From a checkpoint of a small transformer trained on Wikipedia: 15 layers, biases.
Each number is 128 + 24 x the weight over its row's rms, rounded and kept within 0 to 255. Layers, rows and columns count from 0. Numbers have three digits each. The size before them is the row's rms in percent of the matrix's.

# layer 3 attention query, 256x256, rms 0.0533, rows 93-115, columns 0-127
097:118105141149151146124113168122113137107094155153094105123148137132121102135115132137122123165169111102086100108147123106130155166141102139144127121134098157155168139081161114104133105148095184150110076124064147170087145181092142098154153134146097098165134148099104179115081152137113138127114131094116153184152139121132145115119109124112141131134117156116107134120121100121098084158108
103:116106106173097144161137160131126169124091152135164131154141107173080127139139176105113109085103085123089086129182158116138132143168128089156094122153131135135147101128149109143128090126142160131148141142090160134120077157076106125123131075137126114133134182081105136110119167155119109101145136100144126143149100115090134172140104106143153160119190112108143159160135101138155104124115
097:141136137126089096159088122116135161096162131128112128129066113120108107117165121097136126156149113137090145122109122143164139124136107109095111133114139142126143136145169150098102095111098134104134136118170137113087118156098125152146186109140128124161118099095130113095161137135099151106114184137097137158130138124087103130152133113103121170175147147137129117143108142168114126141118
113:166116123102129122155160111114127148156143168114123132142118122089126179137140145141127117161140120157153132118137114129149175140107169112132118182151149105094104178114122095158125117172103115123153155124122157084105146087109085153120171156126127122133122102107127107134112105130082084132154132134159116134120123155154136126127118113119107177130137095136099137138159100155143137096105
115:135131106092164108127117169101148120116137119075112117121143134119130161140165096161110083132114141140110125116119129105098088124120089170118146085104154157165133126103165099166131108168119104112135172154130136130131150107140171103141100110118121140093130075101193113145141132122114131126103142137115133146137157111114123142123082172100087135177128117128140122103159122058110112110154
090:139157145117109117106132119136127084122114126149162159108111108107107100153125108066094143113161144111137154170112147111108132101151150094129140116162149081124165135164130115122140187151169170143167130111086168120090131116154133146130125162139127138119108157138094072128093116100152109151119068136145100148136156129146065121175121129150089116074144134102118136151151126155122127169162
096:145107137076116082136153157109087151126166117131140165132113103137144158142138135183147099160124172170122117105141131148148179167079112127115102149165147134091105097108145146111144141148117106118116163164143133119089105109132138103140091126120111117158085124093155080104164114143122124112113157051092149119144126123133144116132081144098088119130151118155117151124126101102085138135129
093:132140150132171125144132156172149105140077125081127123098158156116138148128149097165143078109153131096147129168141168099082127127178121133090139104144117091135134128136114116129133128096100137134121175122134112137165117137178132123155078120138169102141085132183088112119115116120105179110152126129127119094120129063116101138120126165150068133160108153116103089100104095133128128122171
094:095094160078128136145090108123121111153139154124169121160110149126106107122110153164155126127116155119113125094149061108154153163114127152102123155140127114144072180099158162099157126119128144113118146095153116128120150141117086097123123145123099105140091140124140149087128131142127141146131173079106163117098141101127136125107131129089112076132096136117119111103132128104130126121114
087:117156123140144160112116115107135129135126104129100140087175149170111092115128101108127099094135123093154157140119130149105045098162102144165122088126153157163157120125167114136096112095136163108109115120098122171089177134116181121131118125137152125132151130134151125151101150154174173137100106153129130120145148123136120133122155159112142126150104166140135111081133137129157113152121
105:128099164099100120098137096097107106151136135145157118144122130137104125091098145149101151163080125118109113126141127096145198160120130108125179141113102161149108108123127140095105122122171168146158100120094118116118133141178051121108089097115143113145101113116104169106130155113149149172148121101155146145123102086114108121113129109107127134102095116146126123102120123105097130129148
100:077101116106118167133140126143157147177104121145151147156077124096120115116140161116123122136145145127128127153135129108133090120136162104075153160145052123144136122097149112180144160170063133120120142149153125148189100117168132128138105130102155118127121144109126127128087107119097086134116161129137117119148142122128156090120114136109072092138144128116114109132108141090127145111101
102:154118120154111119117071108128139124088137119122101092136142119143129099115140129174108119124103145141114105144141087121099144103158108115107159089171140120100108107161127114076102107122152131116112078131136137057092117180138093102126150144149139138116127122162108177117153144118148148150145144092171130110145129109131150139126148122145146102080113129156162151132151145179114127139110
103:102128128121107112155124145147102151120176123129089126152103139141163141133114138183138135184141157138112114105145145111188158155064121159159095160114120159125101088087157138138124135109125094129105139159112118101131128156118092117124121100141152114168136130095164139097130152144128112115119146129115141112087118165127155121118096124111118146149148116158113122137111144112129118139092
096:142085101104138135157084119114102157129125189119129121112153105151118082106099144165132106120087152138121130148149119133119135153128101149081135106158149113088096117108157153141142110127108160108175117144169150122064100145113175124130120108135136138112159115123188124146115121136169138136133165107160132121165145148115152141155113124102166114086142154165118110096158126121117123121153
100:092159116152131150103145138157108139125165102112150146146169145124153109115116160076131132071170134142105124132126148134157112130125137157173103153121113106139136117121094170133120162096105093135153124106129129164160125116117165177112119114139099157149115124136105127131110146163111136086114114142143136133115140134160129148154139091116114138096141122150151116129119164114142114149128
115:114126154120139122119137143148129127083173148122168110154154090146136174127146136124147154160127135136104142151127127093174106119075132131092117145062141134142142118101109122120136127146116141122145097135136111117101163138108093179112152100173096150104117112137167152110153101138088103147119132156102112152100107164177162142086167135107116088136118108130123106132132128131144114134076
098:134131108114119125131153098158106144152103139135129122164139131160140083105102203147124098068098125161104108113098111129136146146106130124137090091133120073104111082142178145088145158093130116119136122120169129127104126151128177114116112146165116110132140138119136132132157164151120114119124102080125127120184145099089125124127125130099143119062174128115142097094178131132091127152140
089:120132127103171156113130149150143062127124113103175118140143151143106135148110118122103110126130150116152110148146149095152132136135155130125146142127080101151135113139118149157141171123105096128139135178119117140144160102178084149148073106140137156143112164127101122169086145081103126120156120171107128148118130107169121129126141145129069108159131148132110134119136120099125170123150
111:153161127150103166124145132133108192109090138115089109112126166164149110126125145142144113112133154168140109155108173153140153089138144137099086113147122096143140135147123112126108095092082105119154139096160140103121120096134205174096161122131135099140156105137174110150109101113125122114121122156159114090168109131110163122141127130163141162095167127105112140131096118138097112134149
108:114142142146132171135093164113170081102101124105123100119164131143123099136127077145122089153125144121148133103128174081085108123187119162131159113148117112208116117128135084148134125090166139094159121150108080100119124140139110162125111136153152158119133097137117151185093134120136165104149158177124112134139130126164140170108122180143093124183115161147094131116135118149121144110133
102:115159149078142139123143093156178088098113122142185123112091112109132174129151108090104118127138138153139127182122101099111118121152165130072159128106092094159184136140123093147136142174115130142101153155140119129159156102144100108099165122142103131096090135130120132106123119100084084183121119129138107130100126110138126084125112148149074096142122105087125118126126137139145160124134
099:123139160150137135096136131154133136110141083134113113118126125101088150112121122162135167206119145105138102123138177113129139126107133105120147170105088138151130101132096126116103172131125088109078114129155087118177109153177099174176107109066134103159128146142075144116105094105134138119120105140155139123058113138146135097102117134119149106168125095107111153143120114105128148145147
# layer 3 attention key, 256x256, rms 0.0458, rows 93-114, columns 0-127
113:131056082151098093144090133116088149100179084135135109133138111169151103086090099116132134104097102111083142145110134159129153129098090132157122104138120113145106126141166116110108155135097105098168112114124098127154124132127131094123139141105136125127131126120096168163145161112104133164144156133134158183106101128145135104125118153066130140161141134163116106147140161125073136143083
088:095139130124113114120034111085136105107114102142104101172121120106149131105114075149150062110121137146102141141108117132102106156132147147121126155123084139157165139150135115137113105166073105117165166113149143095159115147136143168111117120117089142152113105105140141120171104110117125119121126131151165125130076151106123089073066150145134136115118100147146107105191131113124167150132
074:104124140136165112150078122147083125115112106137121086141127099129164123153076122149167116139101152099143140178121122176130119134077132142151144111106052103175135114129107074136099167162085136085128102116119134160163157155117151105115126123106099116166119152106097153107143098132134118122135131115138154172120133114118171075113085133136133122136087126102136094120168152071116135145120
105:104178164099144138116085143118135092129097096157136100107095122095074111166144106142143151154155137121103090152166112108121072129134158122074180132115093150132157116137116133153099152144112131130097137144125130134184110151147156181105116088115121142136124148125129118070103101118120132120121147104095119140174153154095140123104107113126093137110148135092117126110157129115167097093157
085:134182153118121157120141102118135124118139096146158124152081135111112144100103077129167146190165172111147131127120154131177142151118176113145128090128084145111146122103093113149133145111109148106087110106145144129174119130181132160073115097110108126143122169108140119113133103161112095117153102130135088112095116135124128130124112096105111105098132147102105111138132124088138139117129
086:128108087137096138139132123158141117159106151116100126140123121148131174141158206124120104086120110165092131133127114093079136128153137177100115112122140115120123159146168154112141127166101109151155176153130154152047134111082131131164169139120130135109131127136120183145146121093104134092131165155125123120121146128113155136120120136175172169133127134154166139127173171124134105148136
084:134176133121154152121114127145109113120120097160131100120099118123121127088088082163109150199128149094154101148126158117120122138142164124125144114105116166178117132144098110130126174125118123135081144099131112103158137168155156171081090104123119095161151163095126137110110107156138128154149130137131092107144107129130128108122113139117140103089139099088118139136104115132119131112114
088:167072142108122130136129127134121188116115161088118161132138101129134177108156125113148143081129139151150128156107142145089111133132116155147117141116126080072118110158130139096142108142180115147163150142125168153071123080080108130152167170167117144163112123118122121151122130132127120113146102138130104149144128106139113151126173156178152114095127153111121167157151148140131113130149
094:104124103150125135157130157133122114114122053190155108127115110165137139108090119094117160164116134107090131150147162173153161143100143098127157109108116120150141103148134118110130136076123158121137103120107058140176133117183125143093114121113099146115147159131144135150124166158107115185132124150117147162139113123130113069134115129095136100112142143102130168110133130149070085155099
092:143068154160101091149149109102139144132164136090138175116150164139156142126115144120106094092115092144146153123118118112102149142144103164162102102136172083110091138102163168136141108120137123128161133125096153127106143107055090120138145160149160110132145124117114104166141144113105125111111130123139142105114079136131139162126151117134128148132127164183172105168141137120138134144142
124:108085101133129113106125133191116094112139129124155099116109155150119139117107156119106135145118060131112098119156176155148156091108105104152112150164138108148110147139164119109141143069113137140179123148151152145124093114162105075143142128118107157126182155142098138172133134101115135148126161142104120163098173100101128100130126164128163144115117136137096178147137136130109135139110
096:120117117152124152121138133127096126103149099136133106161141111173136116119078104129162176157133157103090095137119140161169146118103126103106145118129119134123111157144120113101119163107147151127085073109152082158169122198137105103086161093076107104123127151146131149128091138157115125166139140147123144158110143122134132121125146147059132108115144124110118124134103123116089107172102
093:124082129144111126155157145144163126142112199122098141132150102104153161143166136092086091117138107137140167116080125135099104079152137157191121133152138104132136133130146138145157104115106116125171160138106156122099128080095135085133130198159154178103120070119116137155149118106143128113125121104153135117139092121116128119121135166160141126140128133147138139112110142164126169092121
089:143198131117149138117130120136107119137107076162153133119121134153108099114095050175129178197137142086128122140123140154164123115155129069115143153121102165184118104125089103145123160122126160148085114108136097090156134179190154141128098079135118106144134139128108110129115119154163135139120117122134114129150123113142107098149144102111149083096129113098126122126096104129124158123126
129:121122133138117157099087107125156079102110117142171150174086098097161141135155109124091114148132114166156161142094130130107119120131148139172107150123098158159125141118136120155157134119095118118152168130155136092175136095152125148102116172111109135142126125081168094129141072091107145162145133072149120104106074118090135111135112147143089125110118109141119110124139125100116108134140
103:115116119106143103169127088139126162132102104085113151122170101082126138144132156101148102114121129134135144125118136117097162155155098124096123113135153109153140138122093105138136115141178116120074137112082141084109152161116138089142129081143124093144123085152091169146130135070147138107113153157144125123154169153127126143195132116149136133161117125145154116138146139111151153171120
097:134181084133124140120129110094158083142113103147124141106133125104115091121101080124122144139154145065158130112096173136178160133143148101122130109145089178146131120125106123167112136057117119132064098136129089111168101155180122116130098131120107107140130111148140142131101103120141131124099124122128152090146128134123143112149147139060100107128114106124141133126113114110125114150142
114:130103119118124121134151110161129107131111135140103143181116107107172152145147142161076117126107122147168157152114130171106099147140119117159079144149121116164105159108108141119142122159147135129182134130084160103107123126098099062105146155161103141139131072116147122179168105133154140112155096161147128123123107103124114134131105133180121121108116120137125138087144149153093156120126
116:113163120155127152114131120144100106119069097135117132123125141137097144130142167154171157151155151162105111153126143108120147145117143118075088183113112128160143114139114114112156128113141135146068119097121096119144114124162161168131163092117098110116141157158129143123117106127124127121133143166133127123149173119125158118147134118125136128146137090096146148165165142153150128125130
113:150097168096135066147124127135119121164165145089049136121126095107195132131133104153097071103101114117164136152092119144106098110122120139167100120154094110126094161134136150153131145177135137107155130125102185101107138124091135085169159188153119127138104079116117125145161121079133146096121092106143122144140118118122161172105119132145120114120115149120092106109110149119128114115154
104:136104112130109119134138119133128135111135168084121122100114113122129147126164165126131085110150143144140138169110108127085142102148114133162096138129140101108125117117159174114142079119118104113138164148123130122097128060083125145194129172149127161115112126147140113124131094092127129107131114126196115140116085105105148126132158130163145100093107173137133148140140137118169164142180
093:113130122151108144129106151126149122125125101164123105147139151138123092139096117145160164162165158093084130116126134148140151149112160107146150111160089132102148132145082119119115145139116152125072063118158090128177106150156137155092140097097121117108129157151141155099116135163134122146104121161093146131102123153137151085114133139077120118126119138102140139122123143132116102158124
# layer 3 attention value, 256x256, rms 0.0365, rows 64-95, columns 0-127
092:133117113110121112113107107139139090106103122123132161131134126132119133162136120120140105121136144129145138130120094108134105190135120077155078174155146164089141148159125139179102137100112116113174085106129123140144163129098124139101149137122147079124150140112151107089108135124139113125120153145101083056121123155101077125147105163113134098132159142122117149160131181131138089125177
108:146146163122213130098152109133104154132152150112165146099139132091103099116117152133118134122133177163185089155138144121083126121168149154133161114098145082123142101165127149126202104091105104134131156118137165154132108112093123174152169108165147138136121109140122164131128131156085109117096142142125160125175149115109140138124130165119159107107141101118119085115107123171163140142157
101:146156103133169115123150117155133108142134112092109131091136191113090092136145129108104129115141163113156128156149127135099105152116173130166102128105123097100131137150126180136131141133099127142133142118152150106180116144103097164119083137148182107112126160109105124112128119135105100135108122092135112156153117126141097138115145164108121116129116153141133132112144119125114138136121
096:120100098149147159125113145103138149134132158136123141077149125090100142140125158158081175137112166122149162103067102100155092140105138101128135172148115123145119165115114151166119141119199099127116140150116121140112141123121124160133135141146137095143102111152116118115142124117141125140102095174126124101153139167133114128063126070155107134092103177141126133161121131112166102145113
106:140100144092134084139082079097092101113156089126164136134124120159188130123162116125119147126082090093119197119151139125151085135115132118118133096089144142115108165153144142137129132102111125121161113095120108139117135128124144116105155089142130145115115143122108112148105139100104151129102137154080115105115095138123138126132094108088129133122143152112150107073134128130131114086127
098:122147108132156138108119155121144109103146138122102107133130150076107135134125111155116155135192168161154114121144115146108182130136114117128094129113140134115164125072142124124135147103177109096127144107121184126134133171136098156151103144147149126139178103131150171119129148175127156123157105114130138160122169124147140102075150129128179117129128122136140116149100090157173157147134
100:113104178083114182138145104084107118118068123146142130131132126119105117091153157126116052133097140060110115120147165153118112115108103113152117137134129125157116114156143105095120147145142167078149103117101163152124101160119147113116102162100110142118112171126132143176106114146147119115150155164119132160114144139102109152146120117126171135133118106113150122159139112121131104114101
112:126121163124151070151140090157134114158167107158117140167128148128177150126138113128118172115137147141147119136148151117111146104122138132142161119101102096124122124130091158150158133119103105170144123107152081154154081119143165115136141101127100161089144135121107122144139131132133112089118139125189119126151101147108115092099166126103124114121115106198099137111131161143146151132161
097:174122140113123159122137135127135114141127122074124113136130106176082114161108083143107120124094142084095137084131165114113152139154096142138098134156121136093133121161154130118134116123142097098134117158114143145161117082125094093087130140142110108134154116064137073125103119133163118162121148148098167137110110105145113116142116144103164129129101134111116125100137144101133106123177
112:120148152188119113132120143126185127136110145108109121150098137119123107158126138116095122093158097094148141098151144144116168081099141150146100134139117156102166121131129110124115146138127147168107152139129127100202136086127115133119108126123140117139128116111149108132131148123162139135137081091100127158101118157171130124136172121151157159105089129119082115112120134117133131131116
106:124158133194108079125147146181142129105167139114124084173141090115124151149121109147102176112179171164139116110128122124125135150140163143141106128140173137064145172109135168102113126110165129102110158120125111127177131120152095126180108134162144117126142122138148167101142146116118147134164099098124121100143127141134125128117168119159152136119131133128137129134120127127181154121137
102:148105062105135140142140146105131143094117162109159165114170088160121121147124130133133094135082143126130149129097116091159150184178129110124162125142115132152089126148108110115119143139129093097126148125136163147138141117115130113079153130148142103112151140139142156168152107106105106130099175141079102097135134121097101133164118124141126144113154095117133098153149134151139074108147
099:117122113142112134141156100139136124135125166152105154159110121118155149110099172112131128143142112106122149108159132162115121132145125139114092135115091152145116074091095121107179123129147129141130111114082110072157102125149178110151107118072114127119117104147127160150151127125166125148108142144142177140143122107103115073145111150132104152130128139120113144107104122178103091109144
109:137120151133147151152115109095171132169122116101088108120122144136173140122142084126101184101116142115177146093141133149108143120084135117152089148146135133127162143125132142122125117136142137142102142125118121142155119084169104145136090127149127144159127104113128117117133159105141113141146078147101170099165114127123113142120137100170117172097102093114132093114086127111166119101124
100:150108143124115127158124110158131124103118115155142149116140111118104137116117117154083131126135151123144133105104173114108091109135102111128146123116075112083138106139108196166113100102127123121135109096093117128167074142131139146147116117133146099123121076152098142163116138139136127118108103150151126115128152169113095069122139098115158089112092120148122130104129185184175122151132
101:119180092116110142059104149159139116142134103152105093160135137098147086142103128155100143097148095153148134117121106149098151113090154125103030135130140117136140136160167139104132114119154125109124138159134148119189156109150091120133098169118129116139178131089176172087102171135143131120138109085186134142095126130109124142116127185147127122187130118094141167150128123110137176153143
108:117142157136115118114119129131105172124140131131139145137148155097175128116125162101189144138133138139123102134097129124128157129111150104084157111112147128171118056139104135118173138113123115153117160135132138180150102151098170143140152105102123153125163126131156151145177126154121106127134187131135104121100125126125148156112099088097121105149113067159137127107210120130104139099113
105:160148101118106111103182148143119097084141117093113148116128147147133132107104133122136140131118116102115176122089119110125100131138131132132159150138144107138134166134124164113154181075144146117166146116148157148108161104100149126058155128137116128156115135105141134126138115145109170138125153098118149143151161147155127141081133136081153059142129139116144124124152111105158166095143
098:170140113115104130130111104110105133100173134087178151123098102175128148131144094173117131138104099112118131139123132105164097116151132069127174145177127168113116158134134143130105123166125157145134085116160182130125160117125133145103151140142107104168126160073119138105140135121159162150122145114079116134114095127104141192145113125117099130103152130133122132181132098123144098090125
092:140078156166126103147140149098110105128113130104165152104116105168134146117087133149106162131111085124145098092092157109143092109187112107118173123181153114114139136105116137100132106150091119140094162171108144150144097119127125106112085125143147160122121118139147104140135085102125097139076129133107101137152154130113181110144141133170166121139130118140087098088134124117101138147144
096:127078120119115177152111157143124169142126141105144094125122126151101126134097146160096130146123130102148105122184153144117153116121140175190078136168125123123128147127146141132125151097144128121112114146111126112167146077127090137139072138176154122154130125118147093154093115125149137136135103136096161135110133126114090117140109104124124160154116127131128118153141136077119120101187
088:139125121125159161148139114135134106190142120137178109122087148131153093148145159146117179121139131171098150151153140122126142143145106110088142103121158100127097147137111155111129103141131115098129140141120083113123108146202094102146124106090130147139127070107133156137127123139087140133144134168172132122139148178165119110116124149154168130086136112134133036112088090132178135157126
114:098091129106145148153139149129095128097094192151127165127099090172124130181153132111143114141124124096120158136109137115173078127195111132129132134117115140142095117140108117157106142151122133112151101114131122172093130144142182103121125136137105148172129132138141102133150112100132110123112149208123119101128139103116149133157117074142148193079163116151097111185151138106136073144114
091:125103114148127147138132127108149118121100137129108087136116106141072132135182118119108147150146120123107112114135131161103149144123139114098134138166140141105099147127110155115126093119114111103156104146118157136146092115105151150151092127168124161120109098125101100112112147145114098156125123161103130130139115130116114094113146134136168140151121150131107139169111128113105140180143
107:148150150129108054112146140103134105104137145102128095155124169114163117125102128103154145070164105159156136149137120122145135107178100114113125128130128112112122117077142176124134121106137138162138156140137108142165123151181172105104109123099097120163124075128113185138133124122115157090148143121187145127103143112123121107105170098140115116122135084132144134098122106116155124142124
111:132151133147089099145172105111152120097122109099131136107131101109128155120089092163151179114119144140162142099099142100141117130104154137124149134121131138077172173088147138102101134145127150141096133148116122143115126166040118142104130143127131091093145102147106164130107143112122145111133122093124075109129150141133158111070111139092111076125107156161143161112155144122111156115132
099:109133104075109129123132130135129118156145140115125153139096129117135078088150138121149142155157102111113156120102153067176158144130143143102131089155158130145124116088132113107113105144107138104149135112093166115113151143110148111155137139078144078155077129163111154168140129133130138093116146131161144135085157138132112082108150154104116127153126107113132115119135089160121163137166
111:131135138107146078161093091167158129148134102144106172120152150093153131143147117164108174141154139180118075141110098137080135139106148119127113121115130128114112145144124139134118113137129135105084154120101147093128086168144103134141128135088117166132169146152108128145122117154149130129119091145182139079123109131123094128110117144127098067141105146142119133100076123135150120123140
112:164148094088134142142103102145149136099145100099114173090127090096092110172120114159150103158135172184138151146080154135102164126115110131107127110096118106116125115166158125163121120111132124113113137124136163100153124085095103145186141114113138078123139132136118163087104168146124124156082153139090134129139145131104116185125127181071083150149142133107191146138128144171144112149174
099:156106142105136103116119140135087163108150152109147116129162085176184164128073120113127126122127091108144167088172111093131081171131115123138134124112145148104103137146141131126168142131122069123155114168145132099113136091104132141123117083147122104128119121112140118121104144142116148137125105124087134121146155113113128124121098147131162170105129136141105097121129121145105091105138
099:119154117100082127148098097139158119118107111098145133131141140159129149167128121123129147105132136130134119106150135121136100133140135097178093112134099169137155147161150127134102149115107153092132086128148137134129151146115111157107139137164152124132148081080108164128094127111181145175124101083076116094129098141112131148166116137148134134163127130106137151129131125113105123088108
099:144095126085152150106156111111130126097106144084143161072133058130116120140142133081073120090072148075138147124098129088117125176158127100121143132107138119143117093125118141182103148129135121105170091127155131204146182110101128138074117136120154100140105121136139131108115097149122123144102141142078110123143121145118138145108129114136149164111131080104112094142144117110129143127119
# layer 3 attention output (transposed), 256x256, rms 0.0741, rows 64-95, columns 0-127
099:094122108115139157131123156110159185093184127164140084106046119132147150089162158117143111143072101129127129094135130130142156118126107111063136089103126136190153121134109091083151098162128150118154140107135114132139138124109179116139113105102130160126126109142118140124102104128170124150133130148087146143148141117133163139149100126130142164122102152112138147164115066111125162122115
106:133115108099112136123095119133124094109093148149122097176137127183142128102120110114118125131138116158049193099113141156178119159142102141154098136130100184135107115098165160102089146160142159082152128135099106132102151168139093144132098116140113105146129115096097107131137169114138150143120117124104124144108076154170143131109112122130141114151141123116131138136173164085123098141115
105:096121116146124093126103133094120135187105160139109126115119097100187114106113133138144117148187125134104197139138118143151154097115105165113163115164114135126124142128166118166122089139190132113120116140129122129100146116143142105165160104118092113069101124162162123155146132104125149111116145161095135155170098116137179087152145103130080149157120129092115121109121149107176124119146
093:134174109129092118141193094119111146122122109141139152129097116154163122103130124113150079132146120140126098140192177143120141121114122104158129117136146159137133097159132099110133078108089153131142108094101158131139167144064154101101134122097120101107167148103116138126152147135145174120100131098146165104120160098124134102150141103140135149125146089149157120132143153119124150153134
110:121093132125106124112091177136126162118158088112089160098126129130122145130085109084146112124105170110125138102115125123095143148111116172135137128155104136208076089137158143144139114153116114172116150147189133143123099124166121149104104160129171119109120098072164131082132115119123109199178154149118158130096152120115141098098121095168139120155143097150133133140145098097108120130158
102:141118122099088090154128081144127110188115102157172113163130115138129121152139146114132131100100074151093107122126157114109124128134109156122136137114115101139117109150149125118148106153094147145103152096162119119169132134114140143120127132113093096141086138133126112138159099132110166138092158132146192143095112113178078153141123189138104135140163102089166135158142143136119120133118
093:166135108157112092111118158133143105115175117116070134144147177164173150171117077134079151153144116128147145077118124105135156135159136112100116134106132126091162122084129141143146148092120111150114154106143121144158174101147094156112149115152095126156135095096138125103153139117111125124132143116089176130154092129135137089135155145124126122142139129085123126097128117130089113117130
118:103129069146114155118093157080130143078106159137083142093143114137114101155120172099094106120114109105131132106119105154083121130164134088115091114137132153112143140167176103152136112124136113093135115156115138120104157128132108145145127105130135106139117128146114164149116144140109116134133147157124151134117154132124141191165118078127176121159165142086136116166154115152097129124131
095:111151134170155111127117133100138182163125136154097117121091138108159123095160162127167116134128117167139109132117097130180129137107133125134145123109144116110132143104124135150166148136108180104137179133154135157131126157133184160125144099114136109140098113157141167154093117097092130131113123106064111163105098143091155152109159099148112112125142133109114126131102069087131090144095
106:139107124119151152083109140097123133171082125135128118142169116140128112112117134161128173118075093150108095180096127103128127170137123131123158112114131138114136132123112154162141108137127112173114102129112143144102118135149124122141117110118104088088156181153119135113090111152102111089141137143091137111133117141119160155164140129130109123163136112105182113145126140154133108133132
103:138126121117154152112149132096139137163102095147124169174135163113160123121150189114129141103102118118130128143159148165135128095111098158109108108109122150155130109112156123169169124137094182123103145130107123096100119149092143086142165115094110136129118157093161114162066142171113127111152116134140113144104157140146136142135123136103144139170127162144138140131112111155108126177104
103:130214164131095106123141145128117145140161127137104114121133149123124144096112156126174182143141113161168099114143106155121121110155125128161083144136154107132156105077169133137125140157132156137135126091148100143124146130092165114154165140127110113150125113120136082095130159116181078129109097151155134140114129112084148136110065126107107153150116191175084126097134119130103144157120
098:113085147112138086141077146149130096104140141143182106112121119119109121144126126132119137129138163132132129156148120123153153145144123101136157161172145092123131146174166129124109096129106101116117130104152135145104130113092107127123157122170145087172166119142114146110114157120078129165122123150096109111157125109123133161124096128134146127115137126165100114159138085121157140145122
104:115105122137108097100101105134094122105114126145117138137148106125124137131142156123086104125146085109129146187106110153149148136121126131128132097119099157134107134164152126132152144100085195144170148116167155182122137178101171140106157145121122128063169147152111122103121133141106161129130133064113111149099161099129138137176159127107165111119102125115144159134157132138087144154105
100:109160129152099121105152179122129115152160128122096112121144159138151125101119157086110079112152164161091124150117112126127135143139142127127131117122091135148149148134148148038112164140150116123145159137144109129109170145095119097102108115115143108158152138111135105104099135088105125087152153134130140128142124086141124179162137166170099125101156132118136127177115118092146119117104
097:106125151128130146213137151145136138130154158108131150123120129115102149106147158124161132155146155114132124154107117082154145104125124128140140150093137114120106120132097126140123169088096157141086129119106120117075148154077155157152147135149144141099084116156049141121114124092123137154100094154065151118161164128182116147143151103094105112155127140132151162103095101152103104103087
109:150109114132138133111126113118106095126145118117139133112142140127068112144116108180111117115102152102096163113172122105104124105116131114174111112183074121134141150140139119159138130162128139116173103138113135106111111146165094118145091152175100098160136100065132149137090118090148161122140127119145183138153106119113142110138126176085164118126155146170136123147132124127124159142172
108:109127133137123107137109072151126134166150114120119111105130111093166131140158108121123112127126151121087131108126137148150100108110138137138111122114122144131134121147150132135105087133127139152158108127144185136100138184114147144126061132068150101133156105141130140101098136130112103152117127148091121151132094119065111118151107102170137145164105117158109104128117126140127097155085
102:127101125137144089106108144144116133151140120146135098122140153125137093112124133114132136130157144158177109063157134138111159161127147116146161095106114125128108115125105099137143114140129116098123181132064120140105122163129122132122108164123109158107152104150151121126163100106141115099140126153149134118121122146116142103144147094138139141147095137161116138129092154145118127138149
095:106166116139111175147123158164159115119118171129137120154119142170103140140150112139153121137133114102162142132093089135101127167143120121108076112102100115148117110117157099148095114118145154090137086110121125099117103136172092123141139111134091061151136122097107104121129164144130118137163127117126138119124111096110122123140128122115084164105147126101163166137142135101144086129100
099:104141161152092135124133150120157114153108142146155148090157155133165171112179100144151124108117127135102167141089134143104100094137121139110143145122147132140122101120103129161100154115142145131120163149156118153102107160165163109167164140113149084114076111148090134104123092102124107151129147119141100138109146135143132134084177137175119153096120117121184163126085115150150105146089
093:140088125109138138129129170071113170097146122158069168131155142110124120153132119100150082148088127099137137128119113140108117122127161146145125114095137136142117133147171138158158149157177114107139139105172129152112103110090094159108134089184174132154149170166117101139115112122116102120117141072087146080129111150116143117170131099133114091113105121095130177124154112142152122116115
096:153126149143120124136121120166188137096156123102165119137119151137119103147094106087087121145121137131142109091128124135055159128123109102128172139123125151122104139106142161120142121141152091108104125123133149137197162095147115122150173113143157128096108127097140131116148111126179120106109126074112130143118115160107132117120127133101149144140078156159164109091073123178084158160119
087:142149153150134120099146157107112126122169174149145145146128122159141129121112101142132118107082075128136138165154126133158114131135153110127125099141150120151107074117123084143139125132176147119116145125115113143165121172153125113134142097094137091143117163136133152118126090110148134111148121091138133116117105138161125131123121150142114138124147105092142090132123094138122159090119
102:125094136121138178108093120147118120151095099125110137122154109182106141157118129140158081174107159097106118127096078075092119122121161134158120115080133135131149125183085124119179111145128117113113113114108155150149138100129109143151120127151119188111122151124145109114115132138123156133128127119103125116122118133095152175134101121107199111126140127123154124145138120154125136132095
108:105153136149121164111126094148099160132160145144156125162126167140131127092140183158086134174162134137099120124125148124134109124111118119134104153165121117154138108180121146132140134111147133142084134126085140103100136086205100145096110134101129097147142109109119111136141102148118157130093115140184148126145145133137094130132113094173111117142155115116113135131164108137153110155179
101:134110132151114122158126140167142138117130083163131101106135109097119158137128106121153122151106128106094095074161139157144107179162148131144148204115127135107137142135141164132125116170140110158121134129101127124126147124118078145087120148195145168152076148103117075104124132115119130160121104106130099144164071127122169139090086111179146128127115132126081133135114170117152069115122
104:120096107143114165097158184137152114100111163150140109130137134126098162094112133103121099122165120112162131127112168095179114121142126114123136149127108151122133074129204126111125132157144166152126107132091108165116149105069149130105147089128163113144117155128170117141137167146106131119105141116085107151146124112150146106124117116125127149103145122163122153166179120130111063108146
111:071102132139122134136133150119148100142143140166113122160115146149173137083147120116087148115148144100121119110139114126107129136144158111143128187146142138128089141090132149087142126154133128120109134150123094124144117147155137128100106118166149146136112156115137119160156124065121120136153091122172119124092151067147139114139112123163169115139104100171124122119149140140131147110117
095:128154130114141144136097106120151109105101095128134162128105166116113052137162168149172117184060149104081143169108167163138114115138121133144167134152099160142131127105117120121120115104153125123134135082129083144090136156146142125080160184116130111142139115160110131118120140138162117118130165149149113168092131116113130136098088133131129106131153129147156127091146131126153129134116
095:114169126164132110122122176120159139105108153170128100109124116111158124104097171106126070122103161113100098148117129141107138149077103127089109142117114080124111124118086166138158133139118145162145137131151089163116158120153156111140086148093132147163136114151153111097123134149099125101150115170135140154131150113127132111139139157065131108160078145108127126086129116136143118109111
096:158160118131130145168112141098130156112190143135109141199110155148194148133136128118153110136129139099121126098149070159195139103145110107144124141119142100134124152119144120077115081148110140146137106126120137114085108137155138131100163124136103148131207113111136137151157114119116105120158153092152156155149150169108102144142090090111174092128108179139123167124137153139113116112135